config.yaml
num_hidden_layers: 9
hidden_size: 224
num_attention_heads: 4
num_key_value_heads: 4
head_dim: 64
intermediate_size: 896
vocab_size: 8192
hidden_act: "relu"
norm: "layernorm"
norm_place: "pre"
norm_eps: 1e-06
positions: "learned+rope"
rope_theta: 10000.0
rope_fraction: 1.0
qk_norm: false
attn_scale: 0.125
bias: "none"
tie_word_embeddings: false
parallel_block: false
init: "uniform"
init_std_qkv: 0.0389
init_std_o: 0.00858
init_std_up: 0.0389
init_std_down: 0.00458
optimizer: "adamw"
learning_rate: 0.00114
beta1: 0.95
beta2: 0.99
weight_decay: 0.073
lr_head: 0.00545
max_grad_norm: 1.0
warmup_steps: 338
schedule: "wsd"
decay_fraction: 0.855
decay_shape: "linear"
final_lr_fraction: 0.02
batch_tokens: [8192, 16384, 24576]
max_seq_len: 1024
doc_mask: false
z_loss: 0.0001
train_tokens: 140000000
max_steps: 8856
dataset: "wikipedia_en"
Each number is 500 + 50 x the weight over its row's rms, rounded and kept within 0 to 999. Layers, rows and columns count from 0. Numbers have three digits each. The size before them is the row's rms in percent of the matrix's.

# q: layer 3 attention query, 256x224, rms 0.0853, rows 98-127, columns 112-223
# k: layer 3 attention key, 256x224, rms 0.0864, rows 98-127, columns 112-223
# v: layer 3 attention value, 256x224, rms 0.0656, rows 64-93, columns 112-223
# o: layer 3 attention output (transposed), 256x224, rms 0.0625, rows 64-93, columns 112-223
q98 108:562506462413503501554467467517418488417422451528658516488422536519553516616459534591565527429495533433518566521454523509437527442419498554511422552617584548517521676564534493506463529484456551455436526497504490565460387511504540483613535563523537496477506525565568512525463434514505462438491521423481491510503473441553508487497510451475
k98 108:463531557476472490444513551423343501486484528497483524386487686479505479523523479540538464565609524489467503486486455564540487456464450612438447514544476492467424446582632478453566533469495526539460502497480421476463513506557531465449453513476493537514478483486491438488503510533415558547462461512528476453587586501532494480497466510478
q99 112:534544527597532496463552487494546495539534542521424392450528491440416489486481411462496413508599496541571493553623490563484414544511493403551508519486509463564515366510501522447561460543551504511531525466458452403483543502428499588470516484561473504537494508454509467458503527442499557429517437536514525481480523569554437551540469501470
k99 102:451455507499432507443524524570549491479573462527403522605534438511503439493517549406498423514497510457449435550504502404479464507470568457490589511385524538485491541519425500446490485521537445482522498453539558590527469504486396421541517418524531505505551528480472540498588521565529430485547594491488497568469377443448638475544401436505
q100 094:509536530551504556458556531430546449660529516549411439557632441442494520396507464454476418534531419545546468520525522497533467523570439471522496449430482438474512428496481489503559481549581493515583494431417492366520542534458469582424456515455438486480470522414479516482545512450541495487511455583531453497529513500514489567485494547498
k100 087:521480464534499469485536439591573487460464475528512462611548366531532438462571563457525448407441464512446516473516578443484500470537625475491599516442503467435473562501375472533456444511517500532489512518495560577567543473432446494539589437534554532424497553568407608488569442447611495477496501446536455539406428435479537476535474466543
q101 115:451547571500444458422531497489564459566537501505532529494530502518415530320538532430447489585501490545431497410529587451479514559559504450546503429399434515546485388460472509520511467541525464559577451513512512496515628454507460500352504391520488499551524476484514458533578499532520521550456504577568429442515576485442449431495425538483
k101 106:494527486512511526543490440506564538474620523467502471593500395544474508512506497512475520514371505490534510513471484469413500550446516381514522490522450498637568490545441392523527475558503487474564420510530478459562447548576537515592472601519518459448499477493543567605460501512597498472556415551515556472370431581541553559378481434554
q102 102:593452493494503505584445465517452551467556552475560527490522551584501488561489530570489636499393480457536514465430476554440487469505521569446475484567592506437506644520490518501426607485401532437427480520583552597466432486462608464507521520491562488480496524541544600507466407536493561477471549464496510489429444506545533475538541455570
k102 091:449487528456511435514436491422423519470446510474487514425412629455507572522487517598472503561630489515534449546477436558544540474476446526509351480523526458464461464496619579525479489538499516523452494557496472498460495498557522527484427557526481518529497512464525360500446542540417539589529538471495489424589611543461464490476502543480
q103 098:470440403476465469515461457625471533450479533492616566469451541574511468512456566583513637480418398407522494562422499460486563470481583542353454500528578543486521619566486522518395561496430468480452563499586577567550493477466544474542488497408496461526458458551558526493492486531529474507496518441495508448480487457564518513579548483564
k103 085:537414511412518457527453456386421547481368507439466448442465613496507559585422455566472534541572532470599525592491473499607574527558463626496434463555522506479561498489558581497531548510490551557518524515475481497437504520523522522452504535490478542516492563511532470549404555504461524518536466509486529531638562528545456479467498535501
q104 093:444566504486430464429491547491555434584541425429485472472551481421426447396480431419501452532563533488476553479579448517485493600531441435460530531422433527558479500520513532540564450543579446603541572441568535479447645586470490502490510462564451551573506492502473465468524548449571531502457433535468498469456572514588466491551510544445
k104 103:506434449464536467514465507590578520481551576468473494619555429463538529470469561483522503431396471454517540537472598408457450506567534474454647405508472619507552515504373433523408471535519499474547395463456493553625493507521421486490562443503465508464540515527487615518537505520587467449517493463529465486453397479516567493493467467484
q105 101:552497532462597515526526417521420420511554591498532450452428514469474581485459511549500527474485524485483497538524493491493538497442536568511477461595545517508475529493483497455479497617331565388447497509434525472537515439450497511544475514529507534532461498565505586488502435444539527467501512469538531480426430636452570536596500368453
k105 081:464526551432485491526454470374454511494534482538473569504480574445550476522536557535499429534547516520494464493538411414497461453458515566496384433512499531431464467426553506581483553498515572599502519495538508497551505558522544541459357449447453464485594481456533347509486654521484511548525523453475427494599562573508488532481404494512
q106 111:425545520487416463466482480529514639455596574595513584476465500578364515463572571472515487529427563496385453503462476514510519460575567491477501526472577567433482515485535548430493530504495467471494504549616472573495590510444512469501481558431527564498510428531432390506468570480521507434451528515560461498514501543531548599469588380438
k106 127:578513584461567470603444543404491584483493491459609465511444525596477575498479548480507474532475540474508445575485621437453466493493481492529452408601527411498593481471449419530460483514516461548512464449578539533485490542567549502507424514493480489557548574501462446451496522485496451522540577501526553427512528515494419473469520435475
q107 091:505431464518537512496507518570374390462592608483565536529430520490505486548479512603466536439495577453574513515531529579490499462493468494445477486613560464427441552508530517512402525558398554461411570521520502576512459525450567541486442499511539460500464517537527563560447356550425512479539487444466511539442430500508487533564575449480
k107 076:429483463432451496556499447441432554478481490503462569415511633435478499508461559487433602552573481504473445491572401515554544462495516516507371425581586549452464408481622550509428521457461483457537446574522459539474584504455476508499412499456452554524501470536548329527475578585482536526558573464504454456569651560474471542477509528457
q108 079:509516513472558513576517464560443654412565534460511612494475519535472498516569576542453555489518484523491483505455588499430499371500531515488475436591515479442413574475562603489391536401440483428479468497530498561451500496517561475491502562501509603525456435492557462592428413576494560448547530436526468572442529485474516516603468407546
k108 101:451529452464507433546487514365413485498514496534562535405443583515525513561454517560501507516591506499491491529463427547467532471417419477534355477519542451465510426493614519426541475493455507528427486561558458456437475452578574490524387524498502434575506480546527375518428542533410589556514494510445575434628545526459462497448543516500
q109 114:595404561472530561568512537499460469466501422481515510483468510458638504546514466483535598464474451426482469584511503432479523560391535491474604545567508539483525477516536505547557486608532408454455443461435462510511436506486498497533485486599495413495492509607533490447468513463538539565480559452460493457499476628540557488538483485504
k109 101:532552491516429473473502513553439465543522517505503537415456564558524389542444458532582456515558496542479509513422511424490511434458441549566465504507511516520429548447524541497453516508559606448486514538537513556465444493475525429421447503478511531534474531425383555463485501469505485548474506461493537527553550449456516492528460512501
q110 098:498524541454514462491572481475579529518427520417473558486466501482510580443639499522487376504524505462521439380515477432547556519571462457527550461465521561503556367484511544480530481542470423508568407538473477420558541466511485458522467563544557473503467532473615362475566514497503519469517526629550439479544555550455488452575426508586
k110 085:537552545450484449513471546393495464540482527591497493473470471505511462489377486486533545506492553599477567473463454533455485480525449449459484449508458592510510469585615457502536498487544524447455517532471455501412483544556539486480530562616409631499529552605425470533504572530555481551499511428501450506555542606481597543391444450394
q111 108:534472434606621473440516492517515504441587615483469449551518480624496486502543477533457409530456512488588537531486489578457451449573429435481485462587542509482544542494432468550471484493473513409551468533496486497478408444396535476450427466459570450597516553461556540527441489480448481491469524398472575614464434493511466578440581406503
k111 103:448517601491486411501503403442539538534518502467536456472523532418580551477462528466480453466540450520394431536570461534563538593529535487470494464557569525452492430460466532507511447532537538510481519505508529519513659535450438452489462445509450542380511480616492502452564457528497526567559513527490501455446538521476437491500499488473
q112 101:528407357481501495505444486560431453415566586500522505504396533536454490638435556546522483431445521412573614508529500529490529414434434469519437444579593481469498567492483482518451498493430573470412574477538446537547445489508503499536487526455524451581518539588543484535419465528475526482595500448460496549406417504533467526515551508474
k112 079:430568554444516392470503445424545597502499503416528477409469650430471515495504478486489594621537497482490453524522500497572521442573598509410473481538532552427410467467539560513403532482501509532544509528433492549488544514462477466459497451447538569519506480526556374523462572543375554517449470474553544494550603434511433562543494513508
q113 107:492512473469459472494567468589498605441585561561402542541487489558384420573462386470438460385490516481506468462525538553537497528518479476517509471525515450512485437504498500503503523417436558488524513494463497568506622541505523559511486515473541571480480540521471340531439474501479601382542403452573519492397509510465511510509545431469
k113 109:468544443574564497540507448426489503553476397536571556511510479464509562446567530462531503506495481507402489517448524512502484496505482366484520446556566438504518441526532554514489499548558423501445462459542456517418499479542473446554512503500477434505527575565487375485477533559538431455450625550514600483529542574518493535559531540480
q114 094:482510491519592554525405485528431516479625565498483548509504517505462479543475432470420519511470532515497549534449524592506478516467449548579483466554485452474402578464502453527454538525421587368451491550508501518518453479477518524478427532543524544556584550463436556564447531490462608416472546407467623506474387508475531567463524437477
k114 082:460510509512517456527525481492485421501536493499503494490472606453443517445511570508450444457611455465417343557509484458548490515490538492560365398580571519400523378411527475602429466472516503580520507475568612562553536483523521494484432433473433488477487436495539407445564489523524501595492603463540485447541555608474470487542553511475
q115 076:474523572501505557469426535458505455562528433485521450542646468465481568484403490417465491422514469585494469418415421460575540570482552495542516488454443468494488537576475430547491572488542468562500447430382496449498496543527447542536527498572427518423381463620466587508523515538458495453544453585474476479532489507522571552523484568516
k115 087:508577465592525542422568521508521513497472464546397422571487289441615483505594416491486516533415478485522560489489460522486523489553487488434642512461510466536521517465499516509491524502494485508516494523511512488529509449523431568509610496494510496469457479447461558574535434463495422434460444466485536619439433446491546511541456409491
q116 122:552468424444456535540477484515377517426545591494522539446411588482457517580504509604543579540509496471448518545505524549489501413476479566462398432607543512426457513472616512486470548449370526430389481538517482575466461463499595456479512511506504441500527495525536444504441448583474531551517523464513488461537581561507471456571573496456
k116 076:471444550497535508565466492478489444513490476458486518440487825533432500494502510590474501508568552550485435586507414497548503517500498524524431467571503502442509449468521508512456478569533453526521501593539504559492434560512563541508441470497478467569506493484542440497475578504494510480586544471470491517570566579537481514494499539485
q117 113:506469450492447485493440533523490454468368414543508450463513496457529515591447520610527517453566415548587519538433442439541477488398446540545457575548494509454515504566471474505445504462629495575448606487460457494458428516554484556604533523456502473425394507556483541464458413488516497527573467492477517639566515427504521589459466630495
k117 109:521478543517531523456571470591561573558448445509518394544494450492508438404584500416415518574426474540477549490533591517533445461511521507485599530377437508508510519515425565496525514494522446490570505498480551470508556522380503530463591503476514475474534455435559567504500452416456530472433454549523501515430512419493490515521483488545
q118 099:441491405531447510532466507528511444443467476494567562525439479502548477549521518589540533551433424514563516522439534486529533393490606480417510483542539552498540521515523507483324501455417553492493503530547517527586441522443469507504491486421582480474529492493567460524469445505562526559599546569408457450545543438535525503518459536523
k118 096:530397523524439437471514541524525484538469605455476364518457560561443533482399501471513522550515520436560465522573519554520503451490454601508435539534400536502524546520480561426568563538403524512561518529492574462441555474534459428406495521473497573575496401433537542485452511503461441459519389509489558505525535454481482514490491573576
q119 120:534438535561543540493489524558594562469456451542606424610540430525524476499534549469521488449435402490549497477465495416460510504503552445403575494506443516553523595541417544571458440465542455556514491462473543574512465448507509499622530447490404518491483480502515469486520498460581423541523440521428444544449491454499462451521444500552
k119 079:508539456503496516493500464472406541457481520473484449449489391513556545612476443480536607505505522466544587455494499575455554476468440573493514577483482429564508513534546500404573527502417548483407496572483411414404499362517528470441499618531546522516442477461451625526482443555485526491438413551523500491547442431537542500498540498505
q120 100:505400559578500592510516482478496475508465581561481424441523556515489527554501553455549521450541492490482444481537444517464490551412534516625464519557547430495449493419457410563466527579518491566519513565603413482562413463555434605480456476564486444504406487577449510357487493537480505605556477637485523478509515446527454519519494555569
k120 094:614477439495414524473581504551516579585504536480505440544563500481463474400540545547509457527369453531484522470491529407500527436463524534570570552459462454471497480532454520559461552537551555488596539467468506530431389602475511469462475557431567560507576570440596494605495454438617458508467579540493490550471479467525522467458490465527
q121 105:502538458457386497487495559525468537431451453573542474487518518469425467473426504532442583438552468467531501518484536429580515519508456560466463426501472506434386583549523495511521544480520558585439570442460502467464516578497477507500537500407441446486441415552454616443371475552447524555537460513507402483442547494536532480535463545559
k121 110:500446551499547526505537468563548542557458496454462525538408389497449529475576538472448518554437529511507549572441563509502536500518473465501557507393428428509501501500492504515481486547529493514568493558568517510547457523462491580564540509539647428497527540387526465558457582485464462407515463561439518546452484466453557538535465512550
q122 113:518559501384400437505471451436471611498432381529509492521549472465434520444402450523508587520527454496446542542499425495568601493431423579506527520444467542519536464615526582525513529516553410482464570447470425428488524527459429489501524653471427505502571485584499584449537612500507518465454529459504487450464480590535524489488495472436
k122 112:477562453546535470533468592535462526527479476537510514521455559571541498575477475449473511566611462435504467516491545504490481487544511503460475479522467568480435539414473462530426496464448526519502504544531500546493487514470591608493524364518486428559464500414492494559475468494416514509480530429531581509494518333478458506573495498466
q123 106:507485579434503497555475501453519484516498473440526553439519507422453497542476411537507505532506541495501551498456414505554522620459409482609567587500487448488480391573506559517536495442569488460501502533500523420546509537586436506627481621499488531412552520546399486502558569426547555440421478407512536504563443570466468540505440538389
k123 106:455556429565486415502528548559500545506522489514509514516539564484524385433548577459529514477531549553461495506449548463492434428475533441549526433417551476418466547533509549541482489499505483491446514391441484538507541404481505555517632421518412525617489410473412470506545403449554466500437507456566548484433512380473495563541594528531
q124 106:410421607560504553454503520492530527546435556561467464532446476486526568561516596481534492583483491508482525493487498537368490515327528570535495489515509468544447509426465507482452482595534578533491483539580464529550435374572467420512469556493461460515477419506457474559590483528544421562594553548511573525469519516432408484539561438483
k124 104:567500425457422544522534438509471455492526512484508538445565449509488399510512512608483507467431468535477542432544516443551481500530555544605426637555492546560480534443521488534477517455436521479602498540485578447476438485517491522472368573510537499554514469461605500426463471452554477455502465499533453473524416537501523534473419488477
q125 115:601517495499471501449448543440528379488570537420611567525537501471533457495555462418450369366451512454488476475468422470554520566573476424553517574521576502493569608448439477601484516479421462467513532499550467491531511524472461459550499482484527480518441590515511518480494489462489487521580490530454429588546419526591579528528459576542
k125 102:443494571493543420549493508384476541554443492508521444472509486443527536530546488461496580593493540552482584502421569596463466458604480555344556377480535489443423487545532541491487426454507622495467482463413470519453484454472537473473578512488447638416483565537434557533536490546482489510466444501592544516522537480562519470468598484451
q126 102:579538484526549463483552513449511394528494529366530501474534525483519485440474452583448476525536460492517460429530477438555473454688463410479505494532515485437597416504534555534508451413535449465469448459434409395547523509483521495500497450453533525517482572442586440549552496508419594508459539492491391483577510539524488465366448601463
k126 101:455537570581535494465520613482511532496560457499461534468545635515520518452404492399463479468564610552426449461471525591600501509451449425480559442409490542428493548622484456501584469538513503472416596427422499550497498514402494534549495470588441541480462513593435501548523470504514496553557472553491545537393546486516456474454498468538
q127 110:543515539492478439392391487469467508425458559502467532560522445487442529497412549532467382464526463459600532454508445465573509523484459465492554582539535507502542580534472494563517574426534464465459578357477510486510461525486501489568473560488463459495384539536549594533515484509501443423567448401493491614489423465459502639474578521463
k127 102:450555531579476392523446495364491612500409375567532433415450461472577505518525448370538593619510498512513618471491509611498511451548542504406498500490569510442510516485508548461477521431436539513444438568408526477509577463427545463477582450462459496424507470565533506477529421521417518506422485517541580487466560400529450459558541425486
v64 112:552429492564543563482504419457522557495557436562423441494536501428434457589642506563498489392500473495487515444552464510422487483557478514487540536483536434505566529643489516508504523436518490489474494486510492443406504529376587455528501496509492465513507502518501471538532547541511494417513443446501553534535487532457491582599582474486
o64 111:516533496461578499495434465500481506470505482415523548505575447434540533579548542380495564550432583444495584573539455492432503512470446466481557619493522445552605616585462517440529498465404479536493514563489500388512496434406553395500412572533481539490491584491480443467505485498528534492428529396475497513472436516545363524556478552501
v65 099:560480455510458445370498506613492562561570487558548509482464517489580497534489430509528437598509483520421572467483603497422570536470583494534519465442463478501490511572500519405534529523472490374506525500588523408517514571529507462502554484442488352497506472547434495520421446495473457519466504594475522550389475459361501511468444480483
o65 099:528472509491484491422452429416389403536514587526520537492500588456497517504509464610551493423613585480553484443499539410507475529562463483493558569476569540550511460540507408451528466504453471512500506451520477583415518492486567461465510487443501515430427594541463458508560512541543467431467504464464455605625405529554468428566454427551
v66 113:435464536498515494467523559493487512441475536548509468502487507498479545455534445506549494624491534360593522536533575512455399473571568520408470538504452462473519464425510546420512530484536427527495615525527494527550556499522490504498547563389612446539503531454551474475505471506513511431404475488583368562464487530412521439477626490509
o66 110:483532518543448534524541548555455478581484447570568445534516503581451432537503469522528522414451551384565533390477513539543575529504512579552576427550478538521458456508547476477487419466518528459427556479533525418576515456538534499468592540506434536452555546484412413519482482513538564470539502422502490503510511460526455506464492486506
v67 099:473493441453436467444473506519467550402583356423540560503492495437409406502490531496483487481577367508491508487391498434485459569479578540497513536473474449464451486476486440487562437497452558524582532411476517433416517507549494403543492424437587452472548467623484539534575465491504504500461489576506595465464480460491501436497547563509
o67 101:561540530438465480455552495410527581568432508440486489486549476497649490352613434562567510505495586502489423437430531462480498491538472495463576447460505560563576533522579588462430501393521432523556548473416471531542517469480566500489484493493509508464444460531539518587547475493498479513496514581522396500531445551535460453528530542518
v68 114:489479480478547536519470465495547521515383414474551501480430512633503519445530540519461550537492482532535506346520455508466489474492436489503491455577434506490480553553476471536468437519582407429466458555394510511538449520553431459515570488515594549532441506588452601476599520482470531453556553437496498453529526510547486569505530444461
o68 114:559427548444537546464496419462553549525557486527542520568475460530558492605493475446515401516451448459450550467543495531413446460485431509446473537540513409480504516564420455514569383507582535532555502489427492446430485593549494508518458524508486510561585490472468503437441478486395535562540462586516609497513474526492548495468470512522
v69 109:464412422435515512582515578505504480494454478480564619504512481535521423458508510521538473552509480488511576451440587519486534448434455468464472561474524543498491461531460528529620447508481438547457519473460487494416509475550559427485458511497650420494518518565509577433574482439520454481516462412482508473499495513532450409533470635418
o69 108:489481479530479549494560480453523453519507509479418437463459538432550512456540467470511513555481585465519504583482516509448427528611484444454615436472546396437522462536525466538497487520512506532504546483436410463482501434554502586524493528550506439465503481644515510469499447420540522498525565560601472439450405528570537359529481521443
v70 098:482479508569460561449442503447513440584542586378555506513435506445478482414509495494513529544482474528490614353442624551501545574606591496506537481539550535550557497576497461466495538520510544440474489459592475381526585540414450492470499565607463490429556481536571468509430464490512448514517507470504464506529500440473502523481388425534
o70 097:544476485508494452481358526502403536450508459636459529487525662468492500478557504466581591473419557503561522497434441508558413460530459475580591576479475514508426527552593460484568519439487405468435499559465586460422507523520499472503460456507486484565465511472524551477412496395514472479458478449419619525559502546554570489555527441460
v71 105:513382525500446526503526529490479503556520450587510593505567492631611481427396455472456490533499447497490386467461497468571532505479486448563480531539433511519482503541534571416515498452504465477500548535588366531469536583517532574526525428481446503564458551459512487546550432487499417571407403568538465521429445555484448545491491460454
o71 105:507492456533491489524509491602517499537509504469494462427472543451417490522466487460515491422557589480530412468479571509444533457540528454565458460367589463573505359537457470567520503506606520516471521506521522488515517477493488557424557409461458529456509595518531594484508488505497470551493464539518494519559613422571580486508537541548
v72 124:520573469422504470473443488489530390417476499461421479503497526488649485466441435494567464523490482582528577546549473481519588547446500545430537609506427462520565455574532518442480517493463464471488451536461459432517565482598438505440483529627551560469361439448460475450409432515528542471570495429452518514456475538414464471511426476528
o72 120:476561562554450469496494448457563486463547475584499508456483612570526543537536474549435490500527416445381468521448501535534429550561448479566531462503511472500455424508499470378515475542530431529468452514534484448505554496616518501488508493488526455507425530510387552490552443562475519489576458526571454587525518423536473473517478551427
v73 119:683611488539532597550573545505477534518500462491519570487478476563454508489477500499501543514490477498474430418516431496442542379511428514465488451469371536451499517400553470403597474497609491503511478561565519497474546529534429520555523480480413445571503557471626450568526483426444548547479494569514468526518517528547522624532579519510
o73 119:514497479462473429447511441539474496566461564537499471542541465374418500443468509472503534531484502461515405485558506556483496488583592596504441540497586625519549514490438585483492575501523541509476525461475427526448546468514485476460518534464552600548574508535542521413501565531492484389459517470465605508532496442473461509461590361539
v74 112:440583567547546506448492497401542501541510526602439528494493495411596492438509533537494520539449547495501557433603432488595488518469421557395541498562469446520589476562528579490555480502462498520507556585418518465557534487527416454427526570519611578491458543460518558505504511460517554404542486452508434434535457514465530510445525458485
o74 112:454555549485483466447434502507479512500540456623527540404518551447506423460450425347556507591479515444459538569502409531549484549479440536488515594408514468533455489510526542479513533458585541523469501442539494465450569492542420526510473468457491535505508501446422502396498566466471508437415464510518506529526486488558483491435474536520
v75 106:485411484480546508523507446514528479512505465481612550457502484519622464525535514545494446515501514540601485375392512422528454528482488521558476447477455459508438485539517435550474449573552463410500576540544507482409446617430520432555564482505599348476544492503496590485469475456459564580412451430458527471546489493590532577459479500466
o75 105:542505508479469484444537444532590536450441592472470409525466438519476526499469428520529478546553535452507465505493539409427503470501480500408504499594539454514463493612483430496515471473574447472520539458370385612451447519485517552578476515559530517542432519518506540442473472475462482497482571442540448579565454556550544486479468498522
v76 109:515496555486532472496604565560442532575489409361584524539531498462383474471568534491619384470555439528421476436408568492499477550520626569523487444532602475510499564485458498428484524550471471521507505474588466488520503586454495460505540501556522592438515479490498520564516477469456446480492508525481508530498467464558475492479482496529
o76 113:554445458486558465466470465378496497512504487640467518532564462521451479470574460456491485457507483587597442491439413508535484499534445484572471510495515499458535579463520529577527492385487402433457499512537504539426477545521588505492572520527521611524505521401526477518473517463575404546443575527433521468559448526608502527593506491497
v77 122:485497495545487525490608428416510356527570516524515595497600497456445483486419547476575405513553441487415575386442478505606552550458466487538513544489439471496521441561538516382534519409468550458512486485509426435486521560500460437480570482557506560570431498439495532521531437457458501469503411491558557450558495459523535548445516434540
o77 120:533596464451530453509483455520438543471440448615447565430485531358491513438507468430617549483486448455507408508467467478438463463566527485567512453362548469602485470465560579497495495365565406456457521459536416487483471526568459495527516456439448470551422451454550562459486532470470474522470475535517550478556510466483612527554525563475
v78 112:514485576535432432499627435537466576477562499484569545533538515524485396519509487478568487581485585483527477534511538566497550509412482552591516476483461519547519525376497489485494541400521528445499495416550446541544588524603472466494544494536459450611513493396419497471549519471465458546478497426521457573518487516458531446448444506508
o78 111:468530559498461438553483507516433504521492474648530432570457604426379494542522499475541486456494433542509378578503531563609559457509547559587404412531518510404439447445521428533519465505577517495534525449521418613490440513602559512491505550497401509452459498588554561521493492502524520428522568556536469497539546465440517602508571466493
v79 115:445576533429413442494658474528466528459528544540512597495440502536472464521470509476479448488469584447562518526482457455481512530477477545568527512472364479512493539546452446522513515405514517530556456449432486390335447458591425493463550555576499434530499509438515439509419493491514487500503401453418586499536498544484523467448534529520
o79 115:410575582470472506476502500496407546482429540530538517507478513453461463543465493564536483570566469465502491530499537506498520510500472547544486516460478482439511468573548513449463614500572485540511448437443429552462518504578520537579436578460553513431445517490514470441478503509454466466449526476595511537459444444455467464464525505555
v80 107:483517530491604582556517543490503517443532456373378498520468485383466502521474606547538498432495492537440559551454552485518477452455438505500514529425502493508501486511481451519447471470538527535530505441372505477525428585594513472466511577572611511503493574500465480556553555523476472474542545489482548453514546427464468490552601533543
o80 103:467448505479500495501589512451508515424494545548382485553529431546527566481495486519464420629401452469547538463491497426563498519474509536560521470606494431390508525436483611454480495454434492388470488633528522534551437487464542589539486535506546534507489447512496556524524448511492588530501519505558444582377402470487490559506466437533
v81 111:580563540495556546580499572513503404444375521472451527489479506444502520446535600548417555463459440438455482539570525467487438540462462540447540554550508495506578512455464522554577483551465436596489547504445627527443437448492501496441509517543552558494488526486524562479493483546511572485524564531508565492509490503459553423465462520415
o81 114:417502506571497521387504500466589507556503512471530495542492441502554415397437439407451496550535501501429576535468503457558524548547502487417438552528503576497544493445427470512460541442556585566581447491513637558509548479547418586457435504554512463466565504439469476490472574491440480545530569525569546554582469461526435473442480542572
v82 109:483526536491455472490465482548503543529442495570536538475501482519494498523462391494405476509530435479465434522471566414462616549509388520551516497512491439492512530410485541549471490506480605464506501504421548528521543512445580493489449413457489405490547501538479481439499363425503486570423482579526541422454536543546464497469543600525
o82 110:523478506439496520449529499472572507541530462372534484491417459424494497471454524615561400471526579478566572505566604509402519477518587444463439419499560519606522475428485455567578490537475503534516502399472554585610538492424580450431465513495368476475483504478486500529500481534455474553533539542493475530452514609466528426541489435460
v83 113:568487425449470492552458580573500521556538510538515458503498515534583541444522559479547464515497455547472492515496629560519534432469527471432466496527461576511531518526494508484470512514450461480465458529377488519438472475520486482526509446609515529601501371462528459550503528558513496582568495322373536526430510570421455543555460494525
o83 108:512479516571549441491520481447576470430594597486535492567398514555533516509511522626395475492512484573492438466463533437472495521522521402469430484587465435423550400450461458470565505496486449535482491624499465455470554396487505515441618489486550498502522573496456484467533439529521500493537546459576488514517505412511447524496474560526
v84 108:453456483516495508496552502455465474568490587457530507509540521574526479509540436467547536494521506440487520464565479491481519589502577524581498591526583422534523491546458568442438509457438538475535508477695507443524593465471536517516499392486521550445473453433467444510491413493530483402557441539564563580541506479470430483499562380484
o84 104:481481474549550560512372535456473486553489395511510506527551634465505533598555451435496566390499474526541535480528543594465490512488424477546531528449515533539480492548492497562517521497491429481466528450551568530555493520538599432410492504542358559452543538463486475461493475498514470613528507524399519497533538485567532454574441441459
v85 118:487467450442534508533430459504517500374412526462557448494484513517516526534444419502465540451450469505622553497442518475421491528606518503550489587501434520458485477500465430549453493565498543575533450620564473425475414434521530537482499544459619367473479606508491508553460348497535483486437450437467449489469516485530484422512577565544
o85 115:497481486476450541487540518505549508460441536421485418601492493617451560601492463633482482536535528422477566444465533498463508522532446446459548461535482481490481504622546469352473477588376525425498478534499554439514457512455488506558546507510588531504508536521509447544542473533523584489526511468476529562472459508549545339485471407387
v86 118:488519468501468492554496540434473452575561511410400516511549489493442472459541545488614404566518394589374508577516556440491505544421518455572477470457532569511531500490520470471556527518498551530563441462448472449514505424572499484451481611539431565494534481472450440459481601558495501492559531553552573509499497407366418485544530406484
o86 114:573489511480580445552525473469515506593495434511459490473527500494518528451476552490506495507502480584462445469422479412531531514521466492577469399553486528524562442341501484603502529464551399470595547507618546593526551498495468553484577438534477402447432497482457503513523496527500544542508521512551423512424480434436527551510520570555
v87 114:467496591552495487478435515533487602419463450581506464489524492577463509426506528537465490473485566387529469559539464462478546424494459486433483506479507529520423506391495558494457477415479471622476537583507514593582564591497513546524505500435468516556502483551578478496544395434477419517493524607542480469496532563471473530474542597541
o87 110:455536535588509457494615481510562509492519508441545452483427562455527463453472500525509501482510501524505541432537518541451605509450608572513489441565509506487515414405413527518486477525415612502481568489490590431578536404446457406438538439455465572462532474489487510597551479504500467540487455601440504488438566536568470513424554474532
v88 115:603329449459514555483492400461538472476535518462405467542555517500498444530493575473469499548482506543466560453515549472559502556578519463589532637467421469539415553505545493547464479485479443512497496564461418486382461507431486528513515551405456441470507527500462529378444485594501479514438470563576543471517541507529458612483555505489
o88 114:537480468475488461555499546546560450456445421389419478455577445507529560568512514516510518515568514452472508498577518445424510465543476580512554440426533458547508553510414445445524487561545531517486551521368496467467452468508502400505375479474559434461439442578457514442547572487478511513456493493547554542482485444423578456580500531555
v89 112:511540477509449549503462404496510422430506518531407545464534485502505434547487440522482537376486506607507480479414421484473499468363452493493510526511378441500523521588557422543587550445528502465500414525500510396446435462603538518505564509546540479461502489432546497586487517544478592436590427353483572580508504536483493482537516489509
o89 107:507537497398481535522490559542545494488458598454421509530488390530538506570568491517466456557483517429467492518501547412491454580499467532397466536495506552557511527554532518410527533517491414444531454556476460486532451422522524553581475516473521445514444580533508533459499500589418571532533458453567501527522431429553574533355455535531
v90 105:454400590508474596424536487429490505480520497467625570494442493518441505454506401499499504521508542450511548509396561562491488520582583579411499463607496518472470447416524429497580509545463517498485489470539481455517505556501441411561499475587412437460503451524486388530481550508532474504364517465603490533534527503456547474476442452470
o90 105:530477480441481442513462628485413478556461559558574435476451562528500500432555510536563557511399610640596535454422528503602460482491411516509478468474465526531512521543572496546519441458413468492503521460454522509477509495536528412513501544547522486555584478552569455406417496457518546505517487422481488548529503610539514441493588504472
v91 104:513454450526475436541571533458478523588472401566416507494486500477577534464537492507508521400498533556495524551562505477526454490530557543499544574529388490529525573467543457469566530553450519400523537586550576518482341540482466501495578473500495504524520420503546497520495616590498545490546500398554448529523443461481484563517487498498
o91 102:530457498443479540551521579447507513593524556458644486422568497469495502428454449541478494605513605597459456441504448473511497539513495530519518469310548579547493526532575500447536458489590476529525470551541504507419523555519500462431527441455547560466528548495372495502543486535589423504442422474491486545619501462575480531494400600511
v92 109:408555417568508457600419520512496535457567462458503432467492522546604485477498578468523546523513444545419496512575449484505519483419467507613469567483550536507538439479520488526414472493455473509538374458514475606556599448552492475473467440592462557537493381447531511534596481530477468556457420527477537411455545563513426530598571453477
o92 105:499508573543546453522469413523572510582561450404437481558472515501502612569534515495456506460504444556459441495510556571495532463541574474463412451554468511443522455414429524521487535502496463533456508526466524372572473437459580475444514489489403483461450454575525614489539508574480566597571539545548426452392601434414510540545547466465
v93 119:407496540553592480565430528395490577484525461537537570526552505586434486489623482481507555517513518482593450555473403552525465546524551543462484626509601525466556515424477546528488460469537483566486505579543463461464464572451521569470507562490499550471420512481425545473531500570527560573409498564539436410554492478550465542556496534487
o93 115:448446468527478448506534549466623498546456434485457385538591522571456518481459546410475563504476556655464629556451539478555518488478467494457438452497520507527459482548561451530559527526525512469561552585465533437453532540438515510478565527530515545465610503406548504472535469439510498536402465575484454525466624470503499506438460551470